Weights of a small transformer language model.
Size: 2 heads of 32 (1 for keys and values), vocabulary 2048, 1.01M parameters.
Architecture: LayerNorm before each block, rotary positions, no biases in attention or MLP, tied embeddings.
Each number is 128 + 32 x the weight over the matrix's rms, rounded and kept within 0 to 255. Layers, rows and columns count from 0. Numbers have three digits each.

# k: layer 5 attention key, 32x96, rms 0.185, rows 30-31, columns 0-95
# q: layer 5 attention query, 64x96, rms 0.161, rows 31,63, columns 0-95
# v: layer 5 attention value, 32x96, rms 0.234, rows 0-31, columns 0-95
# o: layer 5 attention output (transposed), 64x96, rms 0.207, rows 0-63, columns 0-95
# up: layer 5 MLP up, 256x96, rms 0.201, rows 0-18, columns 0-95
# down: layer 5 MLP down (transposed), 256x96, rms 0.188, rows 0-18, columns 0-95
k30:186204147201172073187124170122051214150123081077126100138088062105103132128081165150146096085160123146081134040159059176071139125140080171119143177182174176142081149179209088135193116133083145171211171172114070109107157129209078104138139133075089116173086133115138102127137113157158068098
q31:132152155104134110134138113133136135135159101132136127121111112150161134153187123107138133182134084139121107144139097060162162125133124149151109116113172125122143089130159112153131090153086127090140136130133124123149128139128131146112155107083098130148129135120132175087133115150095142142
q63:164107123093172137105151100112138110155110118082090129093199099119200137179255137061089195155200143120065055108132068037134174135152077059198122165092147155161142129041115085166153009136110074090141175145082152109054114148102098109039176140107121121194038140055162154110131040182138142139
k31:148175102141125123073179140089148143116147129117210172114174125021092173102134065074121176117165023165217124108131089091125173080125088146140112128126151100150155088100156078129082124146070181166101129105071128168155162129123142154173159130112041132136115126094122099202166143184192132146
v0:118118121174123101174088148177110105135120088160174138084135129085118135120143158121173160212125131148102105119131111116143071186105131096170072134093106125111090168105095141121164101127124130123121182130134146153117129076092126137094174063110150155055154179086157155096086140112120167117
o0:102117178125144094116133115092090153120121150159111112129141107135196186155090098134122124181128138113102095132144114137146137146097113161106148182140107112133156123130134149120166126104105171139147102114144093137142076068140143108131089140078123124110127191146153111079187144152137106167
o32:212134112104141131145110144167112113150117127108160144102103139123080028124155130166140127079095135137136183054111140091081130090166127090164137100102167116128087151135145136147095082187161075139090122117133191106134178192165135090122156085209165105158130093136090116195074104113110190122
v1:113122103073147157147142121179156111125085174169113126126159118076103065172130136151140124056112124122077159187103155138154130164098087116132134082125075116110094119123121152148152111127139138092152135078128135131181118143126099158113182116145089131097099129126066135068192140089138173121
o1:121132151112109108154084089114115116121141115131177143104069089127117092134173116137151154117154167095151138129093142127142075065114098149136106112158166160148194141177129156113110136097112115137140153157117147099116102109115067156110107150094092097145125087147140106180135179125119121092
o33:136115084137127133045194134125124115165105159090048080164169184116105146126100135097140077138096118194090120146168087108101186171143173069096174139107084070126057101060116093154133124169159125126108087112150107143097144154107169067156161082145133138094126152110097157064093114108121166167
v2:071137202096150132224151123107123080095129105158055073101159135078145116161120157159073075144149088132139083148139155156150157171170099094111196093129125087130173067143109139088168116117103158143096104169132143125142159130040138101081124114113141087129152096104114082141131157171126127107
o2:078152127131050111062135165160124168128076152108173088135100199150140146099158096145120167157087111145086101164146158106099143096098125139149109160136121150069140184139106093169071151135090086143149125126117090082146120141142111162166103093178131109096141130121125098115115143124096151103
o34:190105106135194136155127072115161021096159075133110162162150074080097156104100158071158066046179111132157146103097108200129080132151158130138154101095114138185127085089147119083177109096155183092118155152143147165105104093098127096071160164095127105185125127153121147146085080142183100136
v3:110097151136140110170119118118042110117096110122109133097117126141119108100133057118108178082121104107127078127164152078156127132177101118127098141147069128091126114091206138146132062156101157144112176101055155103150166136166217126156118160159175152155161161115124201082123087124072125171
o3:156149164143151088105128156188167181131141122090164184115118093106192152128126136145085154133105080162141132137171110122139140153103092166159173101146126152129138129090121119100191070179119102202203126156130061163142130131173107078098142104111109115205090143111173123155129118139161168122
o35:090071097104128192199120100106049153136117093164078098121145175102082139142164119119147122109168111105121121103104167105132153131172136123145116168118138103172115193135149183177073162120108151072058134111049195143144120112098177188159125124120136140052153100166083177089129111122163081110
v4:156194059125168092049054118101123085076157122097129139098126158099154106069118142130098160068110142123078178189147153104138090076121118121094118148148168152114142150152091149130144091140136113138116135172094092156181135119118135091075117116119145112094124127094201143145147159132163125108
o4:157143143071108126119111107213161127135069091117136116231101084109081048156091138117197137186121112117140137089164135100106180102152107126164146114167137120183142119157157151117169150132148127075158124117071137120116145167148104122130170166065114103154107132085082081084136169105146105130
o36:090155115183131141160108171065096134149168177158116148000136169151166174098151147142034139047107120162106124162099163142149089179105130133104107095100121150092100127076111088128101109084112129149088121182175118153141136112130172119107073119182124137134156152195136158170114109148095138106
v5:114111173157068165148146123146083100150172153067090142142138138080155105094120130159118114113153182071097125159095059158159084154110160107066129129150188203172113106070135142154102082117136104125115109156112203184154169090125183116104172148144111132164122081144154068177091110152154175110
o5:090185105126098151211167128132148138134141108101162154101149131125102158094126185163163141116141136116117109092146168134124164121156107109170149144147094074150129128137111115109174147153096145090158118121137134161156139134158087144158086096162151132135089163095125132106097094099152108156
o37:176084169126176116043087113086063150139139159146101084134128100145146125191123101073126097161094105138171136125135104102130115146103180162086080115093204145100116116101209149135081100129232107144093147123074121124183134137111175091087207151103098147144202066221177142100169114198137112121
v6:129123104119112152103077199146058129166153149106148097135169131067190115160123082117141134104165101144167130122095121131147111130153084125101101142142164156112167125153092112103176165050147074127146151162148111065135113134124159123107120109183113116139174117091145162086106118101158068151
o6:127123096154099100101136101126134104063150099095141153171127159145077169127143145158122116141138150163098143122138159116137176119127143112112160133144157106106136115165097116111135141058134134192155182113072149190130159158048097097154111119080093109084142106158152146157149150138097128112
o38:103153158125165142119144133099177126187057153180154080103126113119141093143165111106167140121108105115165125165105113112144065138155167163107067121113107180146136133109118133184118142205090132037079077138175121042147082107164130196106166140195153116173134120107099133145104137086155086146
v7:183082154183134126170103148148145143131122141145107158088161126163124114123143163139140104124115109088171132168062158120129117133177081123154107095108101159182062176134124093104190204145150147117092116075070069111112129091141139113145100199133113145143151077133108080160170097157163141104
o7:113144137093128172122106093118066097140107145083125114099118096125135115142121093142154163121117138154128044067210111097142141091141167118124146128117122078119133125151119111122136102080101102130121089128110120094181135190124144098104118110152102112182069145185124108134162139119178118138
o39:140129109171095061116125156113185138114133090131124147160157140132097177120141101152091108132136049114132183174053129182097132157115048130114119106163156170175163158058131118111103165216133141103120176095120097145114116053163093135137147172065142146085175101020136120114123092134052141167
v8:127107128154119144141156121190148121137090102126113116204155113122135139168198104123147133114083135115107143067157136138134156119158131133094126165095166131131164182159104212067142074143070139091130147156156117125083167138139057152168118119158122134086095147064088137155135073134193090127
o8:164103135104078135179158164126133118137098132126104133146076153135053130096097169139108134139147137157147138083110132123128156141125089117131081101142122092117115133094138122144091199145172155122152143100147102124185110102122147113128081174062139088158157167171155130127117121187185133092
o40:105121107145163135084073082101096143130152134157168121142194130119173120153168098114179126107169084090073119160178147163125107102181165168129208157122109139143174115161090142115149104112072089105138132175064154143124145136130068114139178052185139180109073062069135125106101135060063137155
v9:142160130102139117152100092122158099122119132114161150168215138129155097148112171136125119104106158094111073133077107143136177182153115189130108130105160089100157132132163106139120123144072099096149076128122139102077115143126170128171141118110172148149102118123192189117181146144092095128
o9:147089179168131083102166142140160141124095133138108118135138146136163230113165117137161136154105110125144117086114112112058085093161143136106172119139100094149122140124115165152144115096164153150124111128102143136142112113121132143141094145166165088056143085150112157156129128172137162146
o41:107134074091155184163127117109086143147179129087162115143174109120113072156072108136093128138162169118107168207155122179181151208107128132159088165081185133103133143131121107110108158194118105118114173121172083128155133136138095125128132112067127176214100220094125117100164098094105110120
v10:177067153116175113146133132145182121165136140125105168142147071130083144140105131131116121111125156116148129089119095112161115059155116082146088102186126103105163176145148143072142098178144139143138092121127129174175118123159118111142105137117126060134119039161152169110114165150093153188
o10:126126111101097065118121111144101126143151116172149120086140167150119121143099139148123163109105072147125096116095162146129158121105129113127119126092104135143113142136148108141145076110146198065124141125123184128145153094171086117138133108106103144140128124108130118138116106098156110134
o42:098160160150147190128109129089140136136116149125105162150174050106162096061130111089088081145186185106153183152117064106096076146137096154135170128188148121114188138119121113127106189151112050183133111124122103143082092126057189114137111192167123132050164141133102103120106124132140152147
v11:044106119155105127152105103140119092071157160115156147134106086120181154106132179132129126097113131167125142083115123082122180142122153106173063149169169111185146099125093103144149128145145159190170098114140144122055092170115141144093097126117136176094126103103103184111131099081166116116
o11:128115103149149085127112151102109160138141107107115129154155180141125103146147136118141122158127128147147151129157106160111098140113085148102141120135109163116101158189129047154092086113146151112143123116092138092133113103083137091148132100085109070172098080146098164119123116122154105131
o43:143122150088087143114090096124137118118061172129149128140047091108087173129095091150140154081130153137113082142102141094106180112190185171083076175117154071140166103018123209098156183118103109139084147178142088141106131118159131143104147083146099207110124175111142052138168121146095155115
v12:149156150249183124083104111133097109099170144133115152197118118062111124142143084109170123077130102153102139103157142157159100160156124133117104087122086077134201067156134137178112179184123143096124099080145102144132118039104113125128153121171164108123094117183139110157100092106096090158
o12:106124120109082147117131118058153115168085120086133070095150129152091122168116166128149131168151125097137120163118155126107111148101135123131140138154094166122104187165114154097143152125183117131112149141098129098167107125101082123083122082082137149151210135114113141134118124157114186158
o44:115074145189201110141131186187080149060176133150137150210128136122154154105158080137085122114107199155120152090153103129126164139167116146087065133093173073110153092097099131183113119145088161128166128109173132188092142167147170150169111194164129085086057097110148118125160108072128028094
v13:151065154117147075130141072142222167140141156147077133135131059160159164171108139107158127127142107169172133168148111118092117151128093115158068133090107203171094119146148147076097140148114114095124119132117134111161119104131159115151174154167160091055096153159115111145080159136123120100
o13:138115074127138162108155180098121090103123177113177087157149184121120170117152147109145105140148162111097131094135163146123113143129114142057132157182149140085142100119103108128143102094143132118124115153115141126137121126158104171110098104140151107150149151146102088112098126146120108100
o45:126163210150125087115141078180172161164113073144073147126103069141112134127117147184139153092094136144167146219123128131104135120152166083191137095064093117152100155185141121158119194152100130178157171133154109145137112135034145164175154118129064156084126046089173188161164097093116149165
v14:121097163146112132108142121105123125151063094147129120099122125129107140148107132173146126069128129075116120126121133136088152156132068143109094131213142149084197088120058120123153152152143164109075132108093167101081118122138143151093163122185092154126181135144178100150187138068094133098
o14:091107066153101124133061152123111149154176134120152182116099087129103143117098116131120174163106140133141113086093101093139096096111155119174147117097150141148114087103183077132136071146141110142160140138164107129095143167111148141143071139150136121107095160116135127115101125118160143148
o46:143124230084160144115165145167133103087106119153073074192130145138205115119139145081129096021136108099125121194143145167121165140123040108150095118129089094080075141113104148120145171113125141105125081127121128113089109088150149111056156126132147135180149106097114069173141101109099124063
v15:124100130143117137129053158081149193127114091110092106104171160113170086129065112127176115142110080157160138119114188156107136085226172117132135157092137090131198148085161126178202100115134109202144137110149176118167130093167131148122160120134104108087087133104115083148085069121105150152
o15:156112113134088098121112102127117094147071142070130121129135108181153151140203152166097097151153135081164126141134116162138160113090148125174087129145071112153079122137114124098140087121084111163101167095131119139089132105124125156127166112165147136166167166094100118130148118132116116128
o47:068139161118179114151176127075145118113189134138113168145070167040119118073070076109186154093094095228108139145135115087131061134187102079074200104117186177127176110135125121173148152138141097093135093165101121108167163138150129155094096121080106132094077084174131114115116145140146168106
v16:081119185140150219064131139038098126117121176137129103175109114149076114199123153132067146159153136087126114163149097128127101112122133154194098179140167143153133183059135129155176108163148165129151102147136084137159192130092153168108125101213146147115157101149109133098086112136102118149
o16:184142061122132065172149119136152116155180107125141153090095104169154144091146112141140172113105150158128191114176145120146090149098147090110126160127142087097083108129101103145108140140172138110107106115131090156109092134123125191163159073139095164113118129118096103161125141172136125162
o48:074102198118142177124066120103110129065053145094100105185160147067092125180126124091077074164128099140146063151072109120085185114172097167156122102142116226153186148171155122115136053070090108161121133152169156081121166150130157088100130175112170082155145121131154146128150117063112142101
v17:048158138135128092086180121154160157156109090145142175173153084166121193082108121127196151133112184136090104180090147126145085192112184110071134195125136074146154106081144118092178123134169122176122114131125090149185113168173165157053127097144129084176112128104080100135117092185115101128
o17:112119102120122116104122145202137098098112133106143113103131138130163088163110128108085103107129109130150148100119106101163145093173131109128182139097195132140160116153132101121092120169120172160140148108145146079118153174184108137096117083144137138112158127102139153150148120114154142153
o49:146116189124186146155118136061081152106159132121123145149113105117059143139182075158192235166054136133102133170137150118106088174092142157183069100163059123156087162121176155112198099115170081127134074165132123207088134093087113113185189163126158078167080124158132058116118149099069141161
v18:089145130053121055052113202168145143116091096139110079105087172143161143149145184097119124169118112095092082072135113095137117100192085112115125112155125126205153138124159173179123175166171163129124137104116146137135150061126133125197137070135127076165116144105158130147177152102126157154
o18:091042116123115154163156131119089171129159174105120158146089069141085150167159183164184092143108121146120199118145161153140112124142168116122110131101099145089136116105131097104104122109072119170112098128094158090140102094139098117104181097184132150090145147118105101123082111145143106119
o50:182237112111121079113140156133176095117098074161135090114192203067148105083086112133038127125145130116104093115134130094101091129146129187137147149158129093147089194147096210135166142159193104124151161122112143187124133149147144068192065142079140097161104098143191153162147097067125116135
v19:141147095140115108153116166168139094148159113133185065187083128138112168122082096123145184131133127094124143116138097152134138135112142100077079177088115086153125155108120051090124093120126144175067113124140152157177150133029141086178152190159173148091127128137102109104160123072167099157
o19:077101130141173137144134096136105094105164168077086138115135130119168140157154123182107108124108115148105109131106190120090134134100092124099125176167166174143123128096099134121104178130120115109130135089088128144131118136139141156163100119067076125175126126115139161121153124167149154180
o51:174149091169074105110091185084148159140091042172140104166153122127135164116142110103145155123148142153176125108155048134188144163124122103145137074060093053104104173180180160127169108100119101123096145164131102130162096152152070128036147110177152153032141111155086097114087133088109094066
v20:122112096154065116152107119109117129171130144169107126112126101094149124106166194135108123116086101138147118133181140065072104072127184150139138171125115098099122117123124134083095132116169115085198100118116171069163153126115167162169180151160152123150152121134198116135179108167113088180
o20:180117119129147135089156133095075104130126051158148113139116088114140107159108104155134102125105116093101131107072134140131143103095070121139096060117133118096126116122110157162128109104148123198136132090129134162129119109123159091162127156166120129158071172110099096147133096174125141150
o52:065145160119143114173100199212163159097127197102103141095122122152130129122125136069109168126135161145156149119127091106106125113139212144158161213130132126176093175123205086082140116198111136048111107171100149128128109141118106134079111087069120121100185077166175154145122127071115135113
v21:160144102116154119086112160075123146126154167122097113184178116171064116135114140107178145172148100141175137116127135144142107126129123045104156126234112122118145150200121161146153164139090059111127156110120167132079120145135152091107209104134118159137076112106118117150163112120074080175
o21:099124114100095093143190139126166072097109173181119098117085167114095098151163168113106104124145118108103194120143184149128146190135112188116120157078135075132079109111110106137137118120125105194073120118140129134119123118037158150137165147133085096149123101076137148121082146121114178113
o53:142116142139127138092063137085083224146184110088130160188159097124116124116105111122151135114135158149155052148090113099102094051115131079145127117184083177084144102141088119162115197190127167084172147128138178149166120136209087094159091100149166125112161160162142104132147088139148071183
v22:117152111131087088127106136110131159160144104143156152079138138121120112185132172142119110097111177161157158125123112115086065129065173120140151143116113117118132090142152148124149105129087182048097089112131119140108170179109166097170084140172136173187109157108134210168110115116146168097
o22:185083125120200134096153128121128094130108128135100096122104082102114139100121098115133143162171102120129130143083149158090104133156162118081143139129097169088097130201073114159105135139133100141098170172199118136156069057107098166175159104092140131073089133093143137112161152123124127151
o54:090163139151041086140152118092108174124143143101170146116211147156101119166202162135136142076113170141106174121155099096177123117159115176109101137158139109184188113105225144163143161126144199150158089110054150074101183171098109118116121137145093138184187127131135115158082092110127138121
v23:095154128116108148174110087127128175109132137181131108164126137158094057161119143134117157129169088070145178114147085114176122121162142130172125146138139165092187127112167140118097116117134187151111131045103096073112121163135131123155100070130131132132086106124202114137129126108168112115
o23:188118147088113104112148102130112137128163164081128135068135120148134111132168090093125112137130176172153167144079113154086112132141133132132107125161146117103080085149126088144145137127126082095117128122142171126130138129101125123102117162107114100109153121089138133098162178121101096154
o55:034087131164118177121122144133141055098075096191095079226141119122098121090102183118100125091118093047072102080170181095167094125059158124150139132091129122146226160125125142092075102126154151184113095156138094126097119124190097123163111091175182163093114120165144120167084070099149147126
v24:126109080099131111119112167093097155113131137129179177195124056153083152171148079149144083117097102146119102138160172121194074107184191102123131087157129136124109099142150062170124093124101170083128127136131117100147144072186168105047092114110182152145117152074108083116182102123132155140
o24:151148087148117114101110111096114084102101124122114105082089128143176101160143163122166186135146136175145111109121092151138132114146147128159154144144138133073207091145153126144132119138127130172109128115139105127076115098129069161160126147121143156138132047148143124129157113035142174050
o56:115119138132168131135136146173156122114179087147140155188144081148101193105107038114094124143121110100104120151116140093120110107129125151109131133090122138161059230126122108119093097099143148071204125127138109090155154163118166123112106085192101104130119203123138119152084140226040035158
v25:159115122132148051144144174139081118109159154104142154105212160122126144093147148079084134083182153131119147079133116212124156147174165081195159083136113198093159153146178102107059091142188091096144141079089167109137154113080119084054115168141099128108104120115112165098142163134132111126
o25:116145147131128137189173136082149114103120123152185105154131109196093171139063161112139128129107104106156098136078180128117145112103160161115108167095160094099140137101123100116151159114140127115140165109121151210118145153161147094149205100112087123154116095166138144101103067101104096133
o57:153081104135149134063087124182092130137128131054036117120137143044141104130174106190114133120155151122090141090230087122128100179159101098121148111127111138185084151171137168144103104127148167165107095151124078042160096104078089163095006145149156099123144170081127068145176092184134126155
v26:101114108076170166169067156112160101139135125113124111101176171176072127139140140107202146123164122167168165104173105129101159090142183160060171140156135173129128117153121095127075076160104145161139158117105099104138157111137138164116088074130128090108158131196127093119146066124132074143
o26:136106092136046146149080070119130150111123170148150100147110162153151096158108111106095107093125112116125133127086157081115089173114138129131132132127160116131101066093113148155146107168168150099131095140149124148155094136078115131165129154159109146109126131098116154127153142140120153167
o58:113159163097227110092208177125111079155113064101097139054133110075075154075148147145154133147132129122082057112172123143116140123147144121085107114105162109172179182151148066083096191056092081130100158092119144121123135131182075125106113098105125062127151124169170071105090142126149109132
v27:136103098135127032123114135071143176161081160125160095139152149111170134181042067103103160164159089098096078143145170138134161149094131138118148115183112155134070111150080172128148149180138125150177143114128111124145155160100162136118121090126114144126127173139119182179090117139111151131
o27:141178111118143146112137176145101100150150122122111143164084133118137181092149152154130129132117144130114149135130141119145125172110122147078133144122087163123151120112140159157109096085154140081094147127114098172094127161126180082095115071120080164141126133100134116094141136159147096139
o59:137079129166137129157170081129140180128083136136151122080162114165132091180109101109141120146159124129125111133129115174115155087176154096153089115117157089167085153105096126094182197159139144143204101163133137096203138084121095163216120206112183096146102129223118152149080081162075143052
v28:182094119147126153149127106054150145142129104174050132171139117136105160168109143090105104096154189174121143074119135135175157094167063116150172097092120102174097059095141135111173092131159117123134148159121129132174126109116139129114126154136128172169150198172168114112138160063163101090
o28:116136143169118144136101095137121087163142115113114135147132174120123169091173070143150147127165085112154095155145063065154146143125150128123093112176160124088127102149144091121156132181095106126084147105158111139160179150138124130083165128102132096164137143120038215147127136152104214092
o60:144172074070117131154144150130169156099105151144119112091117078117123094165076181063075076147105168178114166114120194181063115142125082104135135128055090131180112141123133137126108110056173163132149117146091142094134085140137128123158140160161104176073132114116200023128135100110169056181
v29:119123121144112108141133096164123170114090169186117135130121109085045146135161163080103115131140175064141083157132126123130217076135130132096174108126204135107153149124096140145138108133144102124110141103160104116145156132148146110194158155110160128115118135114114148123123110054093180151
o29:132106176138149124153125132152114117120116123114062127111120071161164146172111144142164162110127080114130149113132160139158055100132114171145121094096164074097141176145184099144138107105118144147181129131169160168126089115114141130142099130119152140109155159094135122100126105137148099146
o61:133103100076123114058130123104107161127175127180182098166138140128116100097086159103100155138157205108131092096067115184114191188108146093130201168127117215147120094095096151104111150106127156132105120130128129103105128101087110150125107170163120161115108079161185132160122129120106167098
v30:151174170149104182140153155132145179192189084064152129082128136151127069145122157081136169074086136145168069119116137062143149094133132150163177169179138170122103134152167052075111139101075139151094114081171138118184116169096139087076085090138180093112106161174113143111163106132075191078
o30:125126112152203098149118113050112107095111184130119125135135128130137168142146080162146126159167103150147109086112127153109177136142052094108155160123178112100082100128159137094176075132106158100118165129094038167154142146135105167124112112110069111086114108104095138188116118079128133122
o62:123120137111083153145116152172153164164118061100160119133145182170131135094122118123089145048127133141130161164154100108130061168095237181170123083171108161213181132146097079159089183072141084172132095124139170112095141089103134109090170124115165128162125137140161132075189161216180137127
v31:108122160122103153070173141187116171071115159154148162099135180050149155125163125137166136091128116150093160126158076174135132147181134144067068147156157126138100134148155076046141090122094054075127100093194105073152083136126083188074047122124178142129130125134154094164134124152049103164
o31:127163090107128111192134091071116082157142129141077130111128088187144188135117155083064133160164099103148117098135135101087098150076173099127170102104177150133133147121110143196122157166080158153105123126104157126201151118144128050144131165143063150091131142134108081118085132153135107130
o63:137098174131125168066144157153150184109132107110179111094126122071113077090152084172168118070083119141135126184105132142166147128133075155093067133121099103114125100114100081060097082057195101079169133126107089155044077130098153246127109065111170155145146113120124202077145076104138131112
up0:136080074128105100130098122143196169107112132110133124107165081114101102169108096121053132184107085134158095115129190143132064208137125151129116153186116134058118109146110122128146106170144085030108164164145152156144103108132140096109141143150160111154172080157155157147140105177101137194
down0:139090144158133147107114119083168111165152127130121100138178144121121134100123126114145157113137122161140187095128120120153143100128218197100099105109158163167104151185116077117120130130134147112099169152094137175116118197154120118095131082086110166081131117126134114135174180106145087116
up1:069127123172102124140128152123140099111126082131117139131151064095210138122110139127141116137110152175116145144123197117140111066137151205158096105179120177110111107140191145127147141138121139151081124179157156109116141123150118165138172133135108118127112135102124153112131110058102091070
down1:106091118098106159121098116164150130172120153131106113171053117122135103081135121105165141114139109105136085144120125114142105155163145136097127136117176140124124128139147079091119123137168154045187088090112138145097203100095165094122119100152156116125190097122118146142133170123088168131
up2:121111126127119185147088153151116087104122131169141087096140162082162161116121142186143119072152115177176086097100141116090087185142095107102099087163130124095108177165119170148107116146103131089091099125135157140183075155110109183115114110124104126125157063116225147133110123140157160103
down2:113154141127133121167139138153126122122145158124113148106090120137044159149064073170078092146108135115137121150161065164168167193106111082127148153146104174121141095080133107141119108067144114104146124094117150171145146157188134166131161179104143099120125161123153119119112143149099103200
up3:134139185103067157158130160108152120102148121136204078141111106072176156092147124076189108118075140139098099090159134120141144161124045150140115119180139152137105122162101138149109096167144147130120180146147058046110081052129145154101076198106136098129114183130142160097142135071089216126
down3:122167114177149070110139167089143151163111128148117135142159131121119084149150056104197123077135097124125072155093125142131125125122151118161128136179149124161082109070166130104147178104176119125060117138088093145151145113102084107094140125076178118146157172163118143105044063105079217127
up4:123125091163156056099151149102091078090110175152128124133101093123152165128133068132160180100114130130156145155148170103051210161171153095137113157201103160135092120193120175097141091118119124168131132150165143144199068110131121127083140164143105132163196135126159164075084164115147145152
down4:126116144156113129047119150146108163150166092154129158157136098112138208145070059148109150190160125086159130156163129136175089179113184079096124117164111170098144108094124165101152099093100084186103142114170091248187145082102096174127183153148080148124145145087145102103060030180167151149
up5:197141149125162120136153087116147123101111164090153177154178165188075174105141145150104118115089148192127150159109151119104149104190161139083152036185092170066160064187116147140144042108079126110085124127120154114163148107153156137171049167144125126139146104106097146104152146145139137138
down5:164179124098152141132132109178137104145070127193103120167158124165078091133113144094162138143160099093079106119154074124124128116114138087146131126117111084099115160080129146106132102136157151064165116121175088143121140075131079152171120138073144093133171096085147131119168107137147176119
up6:119184120114167149104189149126056144093132112142161112176143157137103148132075141132144107109103117107151141134136146211142111068165157091125116138193134191114113097180125129136141120173143168133148110073080162164161164047108103140083110126117119117171107157072094112144100143135163111107
down6:102103114104157162130118145093107128157087119132137132153148119122149130159135122097122156092125068112157109173122099125138166139087206176097090127081140123107134086121139159113137152102122174140068127114241148107119173104127132070075156081092147162158145090139115088124121098129069164115
up7:084134119119160167131139152145101114140160122163133184130160084167148077107130151135177097123126167119148119170140138152154163115126126094096137128183122121150112132124089139117089153080143110109070095147118136141133178165128119136135098134112130098136118132097135118127094101174122123175
down7:170112132093119135142178155144112159110138156152140092146134146127122185150147147150115147135148122144141168095122106110116199134151144132170106094090124118092120112133127133110161161139104152155134104097148137167075092128193139114117163106175149135098139088139165124140130133142130129123
up8:103106122149119185178173117119158147121190159089097153195124105145177101158144119106121086158146100113110084178097115108142090137104135150103132113076137101085197157102137169110131142196119123097119130137094074120199112146111144112144091180172174072112141080159126198139105122164139114093
down8:178120152106133080112099130137159127125151154117117114106127110135102115155121120141111167122147115181108192132131124174095143142180092102146110143187145158121081111136146115164143149058152114135156084183127128105090147140148129135148144124129094099135118134144138096138120169129143112162
up9:139120176107136173115113145145103109151176107049123140175167125094148131176139131135104137083142114025173085156162000139148158114023154080169126121095131146132149088142101111112168139130128111150084177148102153164147110139188119170149115152109117134164153129101100096149148104099145141163
down9:129093187094136096171213126089131122159137176094177096103135177194166191152151070072172133114105107118176158134128036133126235137119162138140172157150143082148148130113126137155083170120097089137106149071123202126088160125081142165175115142153122128056137131086136083063231048164111213128
up10:172130120106085164113130120117200159176124132109154168112091133118094149145146153147112175101141138123120085067119155123113104144174138132148140131138135132151102123147116157167134089145117121163095064145161119074109086113149120186158159084131054156113129094111145128094139072080139094075
down10:122129119129094089137136147124095125135159127118125078180073071139123172104223124136130158175120131112147076167159099085146146137100146091131162095137210143085158109112129116112106133117098117092169101148142152129164056112151107134166079163179105088192105128156110146116109074144107131145
up11:099111140107107136066103151140137111099081107130127112175171143147177200163064139198127123111102107110146095088134135132139061132142130059159141115125128147140124146112128113161123108094129098081156103130108123095106122197134099147158101163146079087153220097086117145130171158163142141087
down11:145146093092162134094108144112119159141135167100130142112114130163133163136088121080150161149115081138149113125145126125124156115069140131140122156157066167129117136131161125149123091140119123166132156133140151152119160114195090095121143138075151145152026082112136110202123144094120144083
up12:091142149129159104139163121140115125108125137132151086174115161148150135177133114182118098163094104107124108145107199124126082138151109144141155157117124133161056106093131138150097144148066096117126062142122145147131113048134130120100080116121096127107147160193157194128099126108102102102
down12:083135126106101098105091106093121160150153120110167138115092133120188056131136148162203141146100058152154103053149092108123096106136150139136123161151089138113154104087146155061193139156113087123160111145160102095142159121138096146110031148137149127093131150107126098131168065211090140090
up13:154087212120109200221109110123160172122060113097099170150110150126136119115067128206141139164123165139128092164157103103138136116101205115132139150104124126114185084110136164041179089154117101043160130111092132098097092159166100152158151146129093059040146127138148134146087155130126087127
down13:166150097125142037120158139105137094127191152117170102094060117150080138108140117085065115107125151144119151125140112159106132065193135102074208163140142123073122126138122097098137165078127133143093174113144126124153121155138155102136139091080108202130149183092015127084100145090137132131
up14:136116148118089150127163124113192166118104117128158193091174115119181175166114161120100145105125096123134087201127074162143113149167153156081137173120170067095108098189139145133138191110115138156081141118144118080129135140156152161138085146120137045126126091091087077091175163118139095112
down14:081135155122191122123115059145135167124151083135102187137137156081140139112106106086186159134133097158142139129126114106048139104095124100183187168163049143172124167127142129134179112153154149148158146173147137081120149132075192160162045124115128083138162115111099207098124118130198186174
up15:103156144103109166101146113146169102124090125082170088130150237039124135150113109105100172168179088152129098151109137130114102138123113155151136133161086084073131068129187102154154166057131148116099133140164187100101139151155155139083107090146164115109153111190134146125128123143067067148
down15:188075147140143137141095136167100120247217166151109142092161142122148141183114114126097132128104081181106191158126126137155120106097088120127120135085133157084083180134104123153074142173131147131061164139109133113078113088076141134070160086093103173099138081094158093114164120088088167166
up16:159117104151175172106112131119112108116108155101104113173187230121101113121088122090152149120109116151130123129135097153060145092156157105129078111076113110092142161146139122097134139145096193091151203116151183115127118140140115158160109111147131091142144123135137136142123135136156159121
down16:131198139142128130155096103133092116084128134138114145158110127113152140106150119182083109132131136183097128127119134154113110127143130124099163100156119140206138153076118144168194095170089154129146114117112097132150104145089153184146142165139156158140112155158130137133135118093109118114
up17:146109096069110121104179138075096128125169124051167140160145183157133213125147096163191075108064174161067099094156121184100143106127079127085148112131148169147134088123109131087129171117133148146114058187094122150156121154063066135131207126080120118077140145163151166136136158148150119099
down17:124172153232107139093142085113148113132067114165102119123111084158118116163183141121130180103120121157139139142121133094152133140126184121121156130102156122121146107153108064169078110151123178104129102127155120098158126091150102137101130130175190142106118074111071103154189130081120163185
up18:136117125117071144088134123123169134154131126127166099157159115083102143115135111165168159121113064069137104078111127112101148136122170122101125137166156135083128108167149060116143109105194131119172064115181145162134067167148107151115117158076114159130175127157123141146071179147115140083
down18:163129130133161144135103141108110146104093117072113110127089134142210103160129158119096110160096129103108123184177148113112173139162070146192109120064150158134069196076115190145093118186092108139102142179131112143114158104077119129119077108181128105152174046060149080141151094110124133120